config = dict(
    norm_eps=1e-06,
    init_std_o=0.00434,
    lr=0.0169,
)
Each number is 50 + 12 x the weight over its row's rms, rounded and kept within 0 to 99. Layers, rows and columns count from 0. The size before them is the row's rms in percent of the matrix's.

# layer 4 MLP down, 320x832, rms 0.101, rows 214-319, columns 128-191
097:60 40 43 42 45 34 43 30 44 37 73 81 39 46 48 52 34 49 55 56 65 35 35 58 58 25 42 71 67 57 57 28 56 59 44 50 50 39 57 70 41 52 61 44 44 58 34 52 52 45 62 52 26 72 43 54 43 36 65 42 43 47 35 50
103:54 60 54 83 34 50 29 63 45 63 68 71 79 34 41 53 46 63 38 28 43 81 53 56 48 24 49 45 51 65 30 52 49 50 61 49 41 59 55 52 52 60 36 74 50 54 49 40 49 44 44 41 42 63 61 35 46 47 75 40 57 58 59 68
098:51 39 53 35 66 59 31 47 30 35 40 47 50 42 48 33 57 34 51 71 44 67 46 48 52 28 60 41 79 59 60 53 59 33 62 62 56 72 34 46 69 39 38 36 69 31 29 59 44 47 55 61 42 48 46 47 40 36 53 82 44 42 51 37
097:58 55 24 53 52 55 48 57 56 46 47 45 62 30 29 54 41 49 43 55 65 52 54 66 51 41 24 35 14 47 46 39 59 48 52 44 45 49 44 26 40 48 47 54 73 37 45 43 59 70 47 32 40 37 51 43 51 31 36 32 55 49 48 36
099:53 77 37 57 38 57 64 51 69 38 43 15 62 39 51 45 66 42 48 65 42 44 54 67 50 48 66 51 68 31 56 16 36 38 45 55 66 37 48 36 32 49 52 38 41 41 68 58 37 77 47 69 40 45 51 61 65 40 47 66 58 56 54 48
102:45 48 53 54 34 46 44 49 45 52 72 44 60 66 31 37 32 49 49 45 56 53 47 62 46 41 65 61 69 50 43 64 49 31 44 55 34 50 65 54 29 52 45 40 59 50 45 43 68 33 59 48 41 33 60 43 35 49 62 51 41 62 58 52
100:48 49 52 60 29 48 42 57 50 58 51 65 49 59 60 51 68 43 49 61 51 35 51 71 55 54 30 53 64 59 51 68 48 63 12 36 51 66 45 47 45 57 57 49 50 47 58 44 65 27 41 59 57 52 38 61 54 64 41 53 32 62 48 46
100:65 46 67 43 55 41 62 82 52 54 45 44 58 55 37 40 62 37 39 73 61 62 43 57 35 46 23 71 59 47 52 55 50 58 46 45 57 56 55 53 67 37 61 53 67 59 47 63 37 45 50 48 42 55 63 39 40 50 60 54 66 52 47 43
101:24 57 55 35 29 53 41 53 39 54 46 31 55 53 51 63 51 38 39 52 74 62 49 50 59 70 47 50 39 62 55 45 42 74 52 41 62 65 50 55 42 49 53 54 54 36 60 41 19 42 55 21 39 49 53 57 51 43 60 54 53 60 50 50
100:55 82 61 64 65 53 54 50 34 59 41 60 33 42 60 60 21 42 49 64 41 71 39 54 48 80 43 43 70 65 54 48 63 57 29 48 39 62 52 39 39 75 52 47 71 71 45 49 49 41 47 51 43 41 48 51 25 34 43 51 35 52 43 28
100:59 51 49 56 47 61 55 50 53 37 56 52 60 38 44 37 64 37 76 46 59 49 37 53 53 60 45 49 49 42 49 49 60 36 58 72 33 42 43 44 40 43 65 40 64 68 52 56 44 65 49 50 46 12 46 63 58 50 33 44 44 58 53 25
100:56 55 67 46 44 53 58 57 63 65 44 64 61 58 24 49 32 54 65 40 66 66 54 37 42 48 65 48 28 46 46 60 64 60 42 50 58 52 26 58 49 42 39 26 36 52 49 52 60 50 52 34 44 65 78 62 67 73 46 66 40 60 56 61
098:45 50 55 68 72 47 56 27 64 49 54 51 65 54 67 34 53 47 52 30 60 48 36 73 58 66 62 23 54 49 49 59 50 36 51 48 30 48 48 41 42 39 63 63 66 73 54 55 49 47 40 57 51 41 64 58 39 46 56 40 51 52 60 38
099:48 46 34 58 55 37 60 52 71 69 47 42 52 51 58 55 39 60 30 34 27 45 56 60 43 59 50 53 39 30 69 42 57 73 42 63 47 42 34 42 42 37 45 55 45 42 38 51 26 57 60 44 38 53 34 71 43 49 51 31 37 62 54 74
100:53 53 47 49 43 50 47 58 51 46 29 67 68 48 48 53 50 61 55 49 42 42 51 48 63 34 51 56 44 65 63 33 59 56 34 35 71 48 37 63 39 61 42 33 49 39 60 71 55 34 42 55 58 29 41 59 48 41 40 70 29 51 66 77
101:33 39 56 23 38 68 55 48 44 58 55 40 61 52 43 49 58 35 58 32 50 45 42 37 38 81 41 58 61 39 50 49 43 47 23 46 65 12 28 18 43 40 58 64 45 64 55 62 52 43 60 44 45 58 44 30 53 46 52 44 37 20 39 56
100:45 63 49 55 61 44 66 44 59 63 70 73 40 59 27 40 54 55 42 48 48 59 28 49 37 61 38 52 60 66 43 47 61 54 64 51 65 32 53 54 42 31 60 45 47 48 44 45 81 47 54 47 66 28 50 42 40 66 77 58 60 47 52 40
099:70 57 67 34 50 70 52 74 49 56 48 66 53 60 27 46 53 25 33 60 47 45 58 35 46 67 32 51 65 31 54 63 51 40 67 75 57 46 38 52 68 45 54 64 29 54 47 53 53 33 64 38 46 58 48 43 60 73 49 45 63 51 38 40
103:52 57 47 44 53 57 61 54 56 38 57 47 61 49 58 39 38 51 74 39 45 44 33 43 43 62 38 57 65 36 66 56 56 41 40 40 42 32 43 50 62 28 23 59 50 46 56 56 53 71 49 74 48 49 72 41 57 39 59 42 52 55 28 41
099:47 37 46 49 37 54 54 37 82 54 52 46 45 48 47 40 55 30 63 54 63 55 44 69 32 48 38 55 66 33 62 53 45 44 39 77 50 40 38 57 39 69 41 55 47 44 64 40 50 54 57 45 44 46 34 65 64 69 55 40 50 20 53 46
103:36 32 56 62 66 49 44 56 76 36 53 41 36 50 69 28 51 70 45 33 45 62 50 60 37 51 71 51 59 45 67 39 50 63 68 67 34 43 31 48 42 46 51 40 39 53 59 71 76 59 50 62 57 40 40 52 58 50 54 42 48 64 54 36
100:50 41 34 30 53 44 64 50 39 52 36 47 52 60 49 74 50 43 51 33 68 25 48 52 52 45 44 71 61 76 45 67 50 56 31 48 49 52 56 57 39 34 42 33 37 70 68 48 45 50 56 33 47 33 70 31 43 57 46 47 51 35 27 33
102:46 56 45 58 41 41 62 69 62 32 45 43 51 37 45 56 52 57 64 72 50 48 83 43 57 32 55 16 48 58 27 65 61 59 49 50 69 34 45 46 51 53 54 61 49 35 56 45 60 34 53 30 36 40 71 61 67 52 50 49 33 52 61 56
100:41 34 50 46 37 43 46 56 38 57 29 63 52 40 62 38 70 48 40 62 38 34 57 56 49 25 46 34 61 47 46 50 48 36 47 57 51 41 32 41 61 64 76 51 50 26 57 65 61 54 38 50 46 63 69 70 33 59 42 44 59 64 45 56
101:50 56 57 61 25 49 51 48 52 56 43 59 60 54 53 45 61 44 43 74 71 44 56 41 38 42 65 58 36 67 39 50 63 52 50 55 50 53 66 77 26 43 32 58 69 39 46 38 39 57 55 65 58 56 73 40 51 13 37 37 42 39 63 53
101:55 45 64 64 56 47 79 33 65 49 33 39 53 57 48 54 46 61 42 50 53 50 67 51 65 43 51 34 41 46 65 68 53 41 32 23 53 39 58 70 51 61 32 34 46 54 43 43 24 64 46 63 47 54 50 20 70 34 73 44 64 58 58 56
097:50 54 40 39 44 50 71 50 38 51 54 41 58 45 34 61 33 56 60 65 36 62 62 51 61 59 38 61 44 52 55 43 60 30 71 46 40 61 46 67 59 67 34 56 38 43 44 87 61 33 21 39 55 49 52 40 31 54 50 52 24 53 50 63
097:37 59 47 73 61 39 55 57 57 48 31 48 53 49 52 61 44 21 67 52 16 76 53 51 36 62 40 56 68 49 07 54 52 43 52 43 39 49 67 60 43 60 55 47 40 61 53 72 50 42 25 36 43 62 58 72 43 53 46 58 45 34 48 37
101:48 67 46 57 59 55 36 75 54 31 29 64 60 47 60 43 47 54 47 54 35 46 34 45 41 59 45 35 50 33 44 72 49 31 40 35 41 47 60 51 41 51 47 49 25 44 52 39 45 47 68 38 34 65 33 52 43 43 39 49 47 39 22 39
099:28 54 15 64 81 55 52 49 85 48 49 58 55 44 59 48 35 51 53 65 59 61 43 58 37 47 64 54 34 54 55 39 57 36 50 53 55 51 55 41 39 49 60 48 54 55 46 41 45 47 66 24 38 41 60 39 56 62 85 61 54 51 54 41
101:54 74 62 47 70 43 48 51 53 57 39 63 44 60 44 48 44 50 48 61 57 30 46 45 59 47 59 58 47 21 60 54 36 36 67 44 62 64 53 75 55 16 55 56 71 55 44 48 45 45 49 62 84 65 43 42 30 34 31 54 79 63 15 60
105:33 52 78 55 47 55 34 61 34 36 41 66 45 42 61 48 62 43 45 48 49 60 53 46 47 49 38 49 64 25 48 54 30 43 46 45 52 35 53 43 49 47 50 61 26 62 47 61 41 59 49 54 50 43 61 46 43 44 48 58 34 39 65 46
098:61 60 54 43 61 43 63 50 46 27 59 35 43 60 44 46 53 43 70 53 55 66 47 47 68 71 64 31 58 56 25 53 40 47 66 41 48 43 38 40 44 41 58 33 42 25 62 38 50 66 43 37 31 52 35 47 32 52 53 37 61 48 48 22
100:50 63 48 54 60 49 52 45 55 43 45 43 66 54 36 50 35 63 48 25 55 68 52 49 42 45 55 38 58 31 49 50 56 20 24 33 31 40 59 53 71 36 44 40 62 58 41 52 58 56 52 30 51 47 49 40 63 52 45 48 63 39 45 51
100:60 63 41 30 47 24 48 75 45 66 61 39 54 59 39 64 52 45 61 65 58 50 31 62 53 51 54 46 54 59 41 56 41 38 60 45 59 79 54 25 46 47 62 60 55 64 71 59 55 45 42 44 30 39 37 63 63 54 53 21 63 68 58 49
100:63 50 39 54 16 41 42 43 44 63 54 48 63 54 42 47 52 52 48 65 63 43 50 57 13 52 51 58 68 42 33 40 56 50 75 52 56 53 48 52 43 39 54 52 41 47 41 60 59 59 41 69 37 72 44 52 72 46 40 53 55 29 59 43
100:82 48 61 17 48 28 21 60 33 53 48 61 62 54 56 37 33 54 46 52 59 41 78 51 54 47 47 51 34 31 41 51 58 59 56 29 46 68 53 36 46 48 52 68 40 51 55 41 63 59 58 49 48 69 51 31 52 54 50 45 52 51 41 51
099:53 50 49 53 28 46 55 58 51 55 30 34 55 40 50 27 52 51 51 56 48 60 62 43 57 39 30 54 73 52 39 46 66 62 63 43 28 49 49 42 28 53 56 25 37 51 15 50 74 54 43 39 56 42 55 46 48 53 50 37 35 49 52 42
099:47 51 38 49 45 47 56 57 32 35 35 64 46 64 57 58 69 53 63 52 48 63 47 42 66 51 35 46 42 56 51 52 40 37 42 44 62 38 40 70 56 18 43 57 42 39 45 41 50 47 35 78 37 57 62 45 62 45 41 30 59 59 65 48
098:51 42 45 40 60 43 70 44 48 60 61 25 37 47 74 64 50 59 53 58 48 56 63 40 41 66 69 55 57 18 49 75 32 47 54 37 53 30 37 54 52 56 44 61 34 61 47 57 49 56 21 71 53 70 71 50 58 35 48 73 60 45 53 48
103:57 46 42 45 38 35 52 40 37 35 38 48 45 27 30 46 41 39 27 38 36 52 49 44 67 56 53 45 44 51 44 31 25 40 56 55 50 77 63 64 39 47 58 52 27 41 49 51 39 83 78 48 46 62 62 23 69 41 43 49 62 65 34 30
102:63 30 49 73 36 59 49 52 41 53 61 28 57 55 55 58 45 30 38 29 49 52 61 27 75 44 55 48 70 23 58 38 61 41 48 44 46 50 32 54 44 46 52 55 32 40 44 48 46 53 72 45 46 44 35 49 36 58 64 47 44 44 48 53
100:35 41 52 56 64 57 43 41 43 55 35 51 36 41 50 76 50 47 59 47 53 81 62 49 51 50 40 57 62 22 40 45 60 37 54 26 52 27 48 39 55 40 42 63 57 57 59 71 52 55 39 55 57 46 33 41 60 49 43 44 43 44 38 51
100:37 66 65 44 27 49 38 52 69 53 66 40 64 28 46 58 57 40 56 71 39 58 65 45 47 50 69 40 62 53 40 62 56 49 43 88 56 35 37 41 58 58 63 37 59 60 42 44 69 64 47 44 55 39 41 38 45 77 73 37 38 52 54 55
102:42 55 34 44 66 44 41 61 34 56 34 48 46 46 42 60 54 48 55 41 58 51 57 48 53 70 66 68 60 57 47 40 45 57 34 61 28 59 44 59 51 36 57 37 41 48 51 51 60 40 59 54 48 34 53 40 65 72 64 47 28 40 45 61
102:45 24 38 29 64 32 57 63 38 50 56 61 50 39 54 63 39 45 35 51 65 55 60 59 58 65 41 50 67 49 38 48 54 57 43 58 54 53 63 64 48 52 97 56 50 50 24 65 39 30 50 54 51 64 55 40 45 43 45 53 49 56 52 45
099:43 43 47 48 51 34 57 51 75 49 47 58 55 73 40 41 51 44 61 68 23 43 73 70 30 54 32 55 51 49 49 57 51 63 48 39 54 75 67 57 47 45 35 57 48 51 40 75 42 33 44 71 57 29 60 41 62 66 52 38 27 55 39 46
104:45 58 49 68 66 62 48 53 53 42 18 34 51 31 53 48 56 37 62 44 63 35 58 38 54 33 48 61 44 55 52 55 52 33 71 52 64 38 38 53 75 43 60 66 29 61 54 55 49 50 51 29 47 49 71 49 46 68 49 60 47 56 70 41
101:46 53 75 44 57 58 66 59 50 47 64 47 35 56 60 44 41 57 34 64 47 36 53 55 72 62 49 66 49 30 38 41 56 29 55 58 53 65 35 54 65 58 46 50 47 45 62 48 28 55 56 19 50 57 35 56 60 59 48 64 52 57 53 67
101:67 49 50 65 63 56 63 59 52 52 53 31 63 53 45 45 56 43 58 38 73 43 62 33 84 41 57 58 74 48 42 56 64 39 61 29 49 66 63 51 66 48 32 56 37 54 53 53 64 46 48 57 41 75 36 46 20 64 64 65 54 39 40 40
101:56 51 40 45 44 38 48 48 24 60 54 42 55 58 60 38 47 43 48 62 53 25 45 49 60 67 67 61 54 52 57 50 39 61 46 53 58 46 52 65 34 45 08 58 40 54 37 37 30 35 33 44 40 67 43 74 41 59 56 36 45 56 50 61
099:59 46 52 41 56 46 58 43 30 54 35 48 41 44 67 57 54 67 61 57 58 41 49 49 49 52 39 55 64 66 51 67 27 57 23 46 37 28 41 46 41 49 44 53 49 53 42 59 49 60 56 48 37 65 56 54 57 57 60 60 41 47 52 67
102:55 36 66 47 65 57 33 56 43 59 75 60 59 48 73 53 47 54 42 50 48 58 29 51 60 47 80 67 37 65 49 64 46 49 28 50 62 52 56 62 34 53 51 62 53 45 60 75 55 67 22 50 66 57 50 41 31 40 28 39 51 62 44 54
102:55 52 37 42 49 71 42 58 48 56 78 52 50 35 61 59 38 49 45 52 42 70 68 50 50 52 38 46 27 45 73 35 75 64 57 63 76 88 39 66 41 43 45 50 37 30 67 63 51 45 30 69 50 50 73 64 36 73 51 29 51 39 52 72
097:36 53 38 51 38 32 37 57 62 65 49 37 61 61 63 32 41 36 68 63 59 24 64 39 30 66 31 66 46 62 29 46 44 35 58 51 49 64 39 49 55 47 54 34 72 19 40 74 42 57 30 70 65 22 59 44 13 53 57 64 46 50 55 81
099:30 45 29 48 43 63 55 57 58 67 52 51 41 57 40 43 61 58 56 28 56 61 59 64 43 53 63 21 52 61 57 32 47 39 65 54 52 60 61 54 67 35 15 43 69 51 42 45 68 35 37 50 47 47 63 38 17 45 44 47 57 33 32 55
102:55 43 42 57 76 59 54 77 58 51 56 17 32 66 40 30 54 45 60 56 42 47 73 56 54 63 54 51 37 62 55 62 53 40 61 75 61 31 52 44 75 63 48 48 58 28 48 67 56 29 75 25 56 39 47 59 57 57 56 48 53 51 40 73
101:64 56 55 27 48 67 72 25 39 48 53 60 52 57 60 32 72 49 44 48 48 52 52 53 67 62 38 55 67 56 50 70 37 44 49 37 57 48 37 62 43 53 43 65 29 55 65 55 41 52 28 57 81 46 48 43 51 55 54 45 54 47 51 65
102:55 50 52 54 59 64 69 69 70 58 55 64 44 32 62 49 41 54 16 58 43 62 33 59 40 68 39 46 47 50 61 48 46 51 45 67 45 34 59 42 47 59 43 37 51 77 42 49 46 22 44 26 41 37 39 52 59 56 66 38 26 61 45 58
098:65 80 37 62 60 65 66 43 25 62 34 43 49 60 46 61 40 35 31 44 08 64 52 53 41 43 43 68 62 41 56 59 59 62 51 63 35 82 32 46 52 46 51 53 54 51 34 59 74 32 43 62 48 40 37 60 33 62 51 34 38 71 67 45
090:70 43 51 43 49 40 37 33 37 34 55 67 38 44 34 66 37 46 56 54 45 31 38 39 42 64 61 46 42 46 41 48 45 44 61 71 62 53 41 43 57 51 43 51 63 62 46 69 62 37 50 69 68 54 42 39 53 62 74 30 44 35 40 69
102:49 30 61 66 50 35 44 77 37 65 54 57 47 57 54 39 44 43 65 61 50 48 37 68 41 26 28 49 50 74 60 45 56 62 43 47 49 40 34 48 73 66 59 30 80 39 50 47 59 42 33 54 46 26 68 52 44 48 34 48 34 53 66 51
099:44 36 64 13 42 46 68 71 63 50 44 42 31 57 17 47 48 51 39 62 36 33 67 55 41 63 70 64 54 34 77 42 47 66 57 48 57 51 59 39 48 47 76 53 61 74 40 54 50 54 52 29 25 37 51 51 43 43 15 43 70 37 49 63
099:34 38 49 61 27 38 69 56 33 26 49 33 46 67 55 47 48 36 54 61 41 58 63 38 43 41 52 43 33 55 51 22 61 81 23 57 52 37 48 49 55 48 49 41 56 55 47 55 38 66 51 26 42 49 60 62 54 42 63 74 60 50 54 58
099:53 55 45 73 50 60 37 45 61 81 38 71 56 55 36 51 29 71 42 41 50 60 58 59 73 43 38 51 49 53 45 51 61 60 34 40 72 67 57 64 58 48 52 49 39 63 37 41 44 54 48 52 44 68 52 51 47 58 61 35 47 38 51 59
100:68 42 42 53 46 49 46 63 50 73 49 51 46 64 65 25 60 36 75 55 59 07 62 42 53 48 47 43 46 68 64 29 50 48 68 39 46 48 50 42 64 16 49 62 49 45 62 37 73 64 47 59 65 52 30 31 34 33 56 64 56 76 45 30
099:49 62 52 57 62 48 47 71 53 46 67 47 33 57 40 48 58 46 47 65 41 53 49 41 68 44 35 67 30 60 34 46 49 41 65 26 40 32 29 44 68 48 60 36 60 54 44 72 37 17 60 52 55 56 59 34 44 48 65 70 54 35 70 66
101:50 66 36 57 56 50 35 56 48 33 67 54 50 68 50 44 71 47 36 52 55 65 35 57 35 31 42 37 47 57 44 39 50 44 50 54 60 42 50 76 55 66 39 44 49 64 57 53 64 39 44 49 49 59 45 39 52 49 61 48 62 52 45 45
102:52 47 53 40 51 47 30 56 40 54 59 69 46 44 59 64 20 31 67 51 44 45 41 46 55 53 22 50 55 42 36 52 54 53 53 48 78 41 29 56 39 26 32 59 73 43 36 60 56 33 35 64 51 54 55 44 75 52 46 48 43 65 64 44
098:54 52 50 26 63 81 60 69 45 86 50 49 55 48 29 64 53 45 45 38 34 35 61 60 52 46 45 13 55 44 73 42 42 51 47 31 39 72 50 51 35 51 65 46 64 65 50 33 49 53 58 54 44 39 53 28 62 60 61 41 41 28 45 62
096:62 61 38 57 52 41 72 55 52 49 54 46 55 63 57 39 51 54 22 46 39 68 46 54 38 45 68 25 28 40 23 39 78 34 36 63 43 36 44 32 50 66 53 71 51 48 37 62 73 50 40 58 74 22 53 34 27 62 48 66 57 61 34 54
100:51 69 54 57 33 56 60 42 44 70 80 40 77 52 59 29 55 48 51 48 50 54 52 41 47 59 44 51 36 54 34 66 42 68 49 28 64 62 74 60 33 44 64 66 56 60 55 61 56 44 74 54 38 59 42 64 45 39 49 59 31 51 52 66
103:08 54 53 63 48 41 58 51 62 31 54 38 46 61 50 70 49 55 47 65 59 79 65 53 28 56 45 44 58 38 34 45 43 56 62 57 52 64 63 50 52 51 36 49 60 52 51 59 86 35 46 47 59 65 42 42 56 63 61 61 52 50 38 58
100:51 41 54 47 69 49 38 38 49 59 54 20 58 43 45 35 41 66 48 40 50 41 48 44 60 62 33 51 30 61 55 42 55 42 45 45 32 62 52 64 45 44 46 45 57 58 54 24 45 29 49 72 47 48 36 55 50 43 51 51 46 48 38 50
095:60 51 67 38 65 09 50 42 64 29 58 34 41 44 33 50 54 55 55 63 54 39 42 42 56 64 52 27 49 41 51 47 50 46 58 56 54 54 49 30 44 28 53 47 43 34 32 48 37 41 70 50 57 70 46 33 49 34 74 67 49 61 50 74
100:67 38 54 61 55 65 55 32 51 53 61 52 54 40 44 42 54 46 56 42 47 36 58 43 40 31 68 43 62 24 44 32 50 22 48 36 44 47 45 58 50 49 70 58 66 65 59 38 49 37 58 47 24 51 48 52 54 53 72 55 53 60 70 56
099:43 50 60 41 53 57 63 62 53 54 45 41 32 53 39 65 40 40 44 43 32 31 47 49 58 56 42 61 56 49 49 07 51 63 61 52 46 49 33 56 48 47 48 77 47 35 45 30 54 42 52 39 30 59 63 23 68 29 71 44 37 60 51 80
099:56 64 46 53 46 57 44 65 69 37 30 65 60 29 43 42 52 44 51 95 58 47 38 51 28 49 63 59 43 43 60 50 38 37 39 45 68 59 69 43 75 52 61 41 39 56 59 46 59 13 55 36 57 62 39 76 50 21 53 36 69 73 54 74
101:43 42 35 46 55 57 67 48 57 37 44 45 50 68 64 47 61 64 50 53 69 32 60 61 42 48 51 31 39 40 39 48 69 47 46 42 57 45 74 58 47 48 40 73 54 61 37 51 72 41 39 40 51 43 55 58 75 40 24 45 60 38 28 38
101:48 36 54 59 54 32 57 48 48 22 49 43 57 53 49 40 52 56 56 65 70 66 57 59 58 58 54 50 55 41 59 49 67 58 52 20 46 69 66 44 43 47 31 49 60 46 49 47 55 35 34 46 59 49 71 53 46 55 62 68 35 64 57 56
103:64 35 35 50 44 42 62 49 59 59 44 43 39 63 80 51 54 37 48 60 58 53 67 63 59 41 57 61 41 43 58 62 54 29 45 50 58 55 35 50 72 53 64 45 50 43 36 52 49 63 65 55 50 53 55 35 74 47 65 36 58 61 60 55
101:44 68 40 48 58 72 79 66 45 43 51 39 56 46 64 46 62 53 48 32 48 30 59 69 55 72 33 34 37 67 50 41 51 48 65 57 64 65 63 33 51 37 17 35 55 48 35 56 28 62 40 58 31 59 39 48 45 43 39 58 58 41 43 60
100:60 50 55 62 32 60 54 19 50 39 43 45 41 70 50 51 45 49 32 79 49 33 40 34 31 63 58 43 49 64 46 39 45 39 59 06 38 47 46 51 52 60 57 47 50 43 40 54 43 51 53 82 79 63 79 43 21 39 29 48 41 34 54 58
101:77 23 32 57 61 56 46 47 65 55 43 50 40 55 69 63 69 50 53 50 60 59 65 58 53 47 56 53 52 74 69 57 54 62 48 51 31 48 40 56 43 44 35 62 48 49 31 33 49 47 50 47 54 50 12 56 63 50 47 45 50 60 47 52
102:49 47 47 17 38 44 64 41 48 60 55 32 28 66 40 57 65 40 39 43 64 49 82 59 64 62 55 65 25 62 31 56 56 51 25 46 55 63 54 40 41 47 49 65 51 31 45 32 39 46 55 50 65 54 42 49 56 27 62 48 50 41 45 45
102:35 41 44 49 51 56 72 38 54 44 72 57 60 73 70 42 73 76 46 39 50 94 34 49 53 42 59 61 51 52 58 51 30 52 14 67 41 63 61 53 52 58 43 53 47 57 56 42 48 52 45 36 64 54 68 31 51 56 56 53 41 50 44 50
102:54 34 46 55 64 43 44 62 45 51 29 45 63 65 45 51 72 57 54 50 56 44 38 28 43 39 64 30 31 57 37 61 49 70 45 57 50 55 44 56 36 47 37 66 48 51 39 56 51 41 36 41 49 47 43 34 42 44 62 73 44 37 68 48
100:41 58 61 36 48 44 55 74 71 42 52 52 34 48 61 41 56 40 47 54 40 42 51 32 55 55 88 65 51 44 63 57 36 33 65 26 48 55 48 59 44 48 29 45 68 36 66 40 55 50 52 42 70 41 46 64 31 47 54 42 70 23 21 34
101:53 41 37 45 51 49 69 57 26 33 41 50 49 52 32 47 28 66 36 63 49 62 54 53 46 42 61 57 54 41 51 65 55 35 53 40 47 37 66 41 42 42 30 76 51 68 69 47 66 51 43 51 47 42 36 37 62 71 66 48 36 51 49 37
094:52 60 54 55 63 59 62 48 53 35 42 38 71 42 35 53 61 38 42 65 28 68 40 36 58 51 46 52 39 69 60 44 35 64 64 68 46 52 45 45 49 63 46 21 84 53 63 50 32 43 41 55 48 70 47 66 66 43 61 50 51 45 57 60
099:52 63 44 46 47 46 47 56 47 50 45 48 61 39 63 44 39 37 41 37 57 55 19 38 55 27 75 45 50 35 39 60 51 48 57 45 26 80 70 28 56 61 56 48 39 51 54 70 55 42 42 57 68 49 68 32 56 49 62 85 62 56 71 28
098:57 63 84 74 53 51 30 76 50 37 48 59 57 34 48 53 67 71 46 51 65 63 44 65 56 55 57 48 58 38 65 44 36 50 45 56 47 66 69 39 50 37 46 43 48 77 57 53 51 61 28 32 38 66 69 64 74 32 53 47 54 43 55 00
100:66 31 39 54 47 74 33 66 50 63 38 56 48 15 32 61 61 51 63 41 40 76 41 54 31 36 48 47 43 39 29 48 55 65 48 56 60 40 33 62 54 53 53 47 62 34 62 53 53 61 65 48 19 67 65 54 72 54 48 67 52 46 28 40
100:72 49 60 47 47 43 35 41 38 52 54 45 56 45 39 23 36 61 49 45 41 39 37 36 57 68 51 43 64 52 43 44 70 45 64 53 52 62 82 54 57 50 24 70 44 40 22 47 58 59 57 56 31 62 46 49 63 48 52 72 48 43 49 36
098:40 62 40 50 57 58 57 44 44 55 50 51 62 52 49 42 52 55 69 57 47 59 26 40 23 33 24 51 50 49 58 40 27 53 53 51 49 43 55 29 54 41 73 38 58 53 66 52 57 77 40 57 63 47 41 52 60 59 44 47 34 55 45 42
101:50 68 61 33 44 50 41 65 44 85 44 50 45 53 58 69 53 39 57 55 67 48 67 42 52 43 69 40 45 51 28 58 40 57 75 34 49 46 62 45 51 48 47 47 77 58 51 43 51 39 48 32 56 55 46 67 42 60 44 52 38 55 46 36
104:46 58 52 46 52 50 37 56 53 48 38 36 32 46 57 46 73 54 54 75 41 63 63 55 28 42 20 46 33 52 54 56 74 44 51 52 26 36 43 62 50 42 53 55 42 32 69 55 66 50 33 68 47 64 63 42 25 60 24 42 61 67 49 32
097:56 35 50 70 56 50 58 40 42 56 64 54 59 65 45 34 34 47 42 69 41 62 59 38 56 45 24 29 55 43 46 31 65 60 37 44 56 49 37 37 53 77 37 45 58 46 50 53 52 41 49 35 69 29 45 45 54 52 64 63 41 65 65 58
097:51 58 48 56 53 55 32 59 47 40 38 61 54 50 73 66 48 26 57 72 52 33 43 35 61 60 64 61 62 52 65 52 44 50 34 57 46 61 39 52 45 39 62 60 37 69 50 51 56 31 26 54 46 54 49 61 39 55 59 43 68 57 46 51
100:46 60 52 60 66 58 70 66 68 64 43 68 54 44 62 63 54 32 47 60 63 35 70 57 29 41 55 33 52 66 55 36 63 35 55 57 20 43 60 19 52 47 67 29 31 55 54 56 58 48 52 61 45 31 53 64 55 64 39 52 46 42 52 44
100:57 41 48 59 39 53 39 44 40 57 54 65 33 49 58 42 61 61 51 39 52 65 47 54 31 59 48 45 51 47 52 48 51 57 64 33 59 55 50 60 49 71 56 53 56 50 53 65 64 41 51 50 64 53 42 24 57 29 47 46 47 43 56 44
101:48 67 56 46 52 55 51 56 58 59 34 49 53 56 51 50 59 81 59 44 52 54 60 51 48 41 53 38 61 25 53 35 46 38 58 49 42 38 46 54 42 54 55 64 56 53 52 28 64 27 43 69 38 49 68 48 65 69 51 54 52 63 69 61
097:46 56 42 42 50 30 34 46 44 53 69 49 70 60 64 60 33 39 38 37 42 50 70 44 55 72 57 48 55 38 42 36 46 79 41 64 55 52 36 64 47 37 34 62 63 35 32 57 44 66 36 60 57 56 43 70 35 67 39 27 61 45 40 49
096:79 65 29 62 41 57 57 43 50 43 74 71 56 43 43 41 28 55 53 55 36 36 62 51 45 40 40 47 58 57 50 36 52 38 67 55 36 51 51 42 50 39 39 56 61 68 45 71 28 54 62 43 57 58 56 53 56 50 49 66 64 53 47 74
101:51 42 54 30 47 61 54 51 42 63 51 64 47 61 41 36 32 73 42 65 41 59 51 61 55 57 75 44 45 40 58 60 37 48 49 45 48 76 69 56 52 48 32 57 62 58 68 27 46 37 61 40 74 61 45 67 45 60 37 50 46 50 45 46
098:37 53 40 42 49 83 44 53 46 44 29 53 50 59 48 34 32 66 51 61 43 31 48 56 48 49 55 55 62 39 54 46 58 58 33 51 39 46 70 71 58 34 22 58 55 49 33 48 43 66 25 58 71 67 23 54 51 51 53 69 42 55 52 71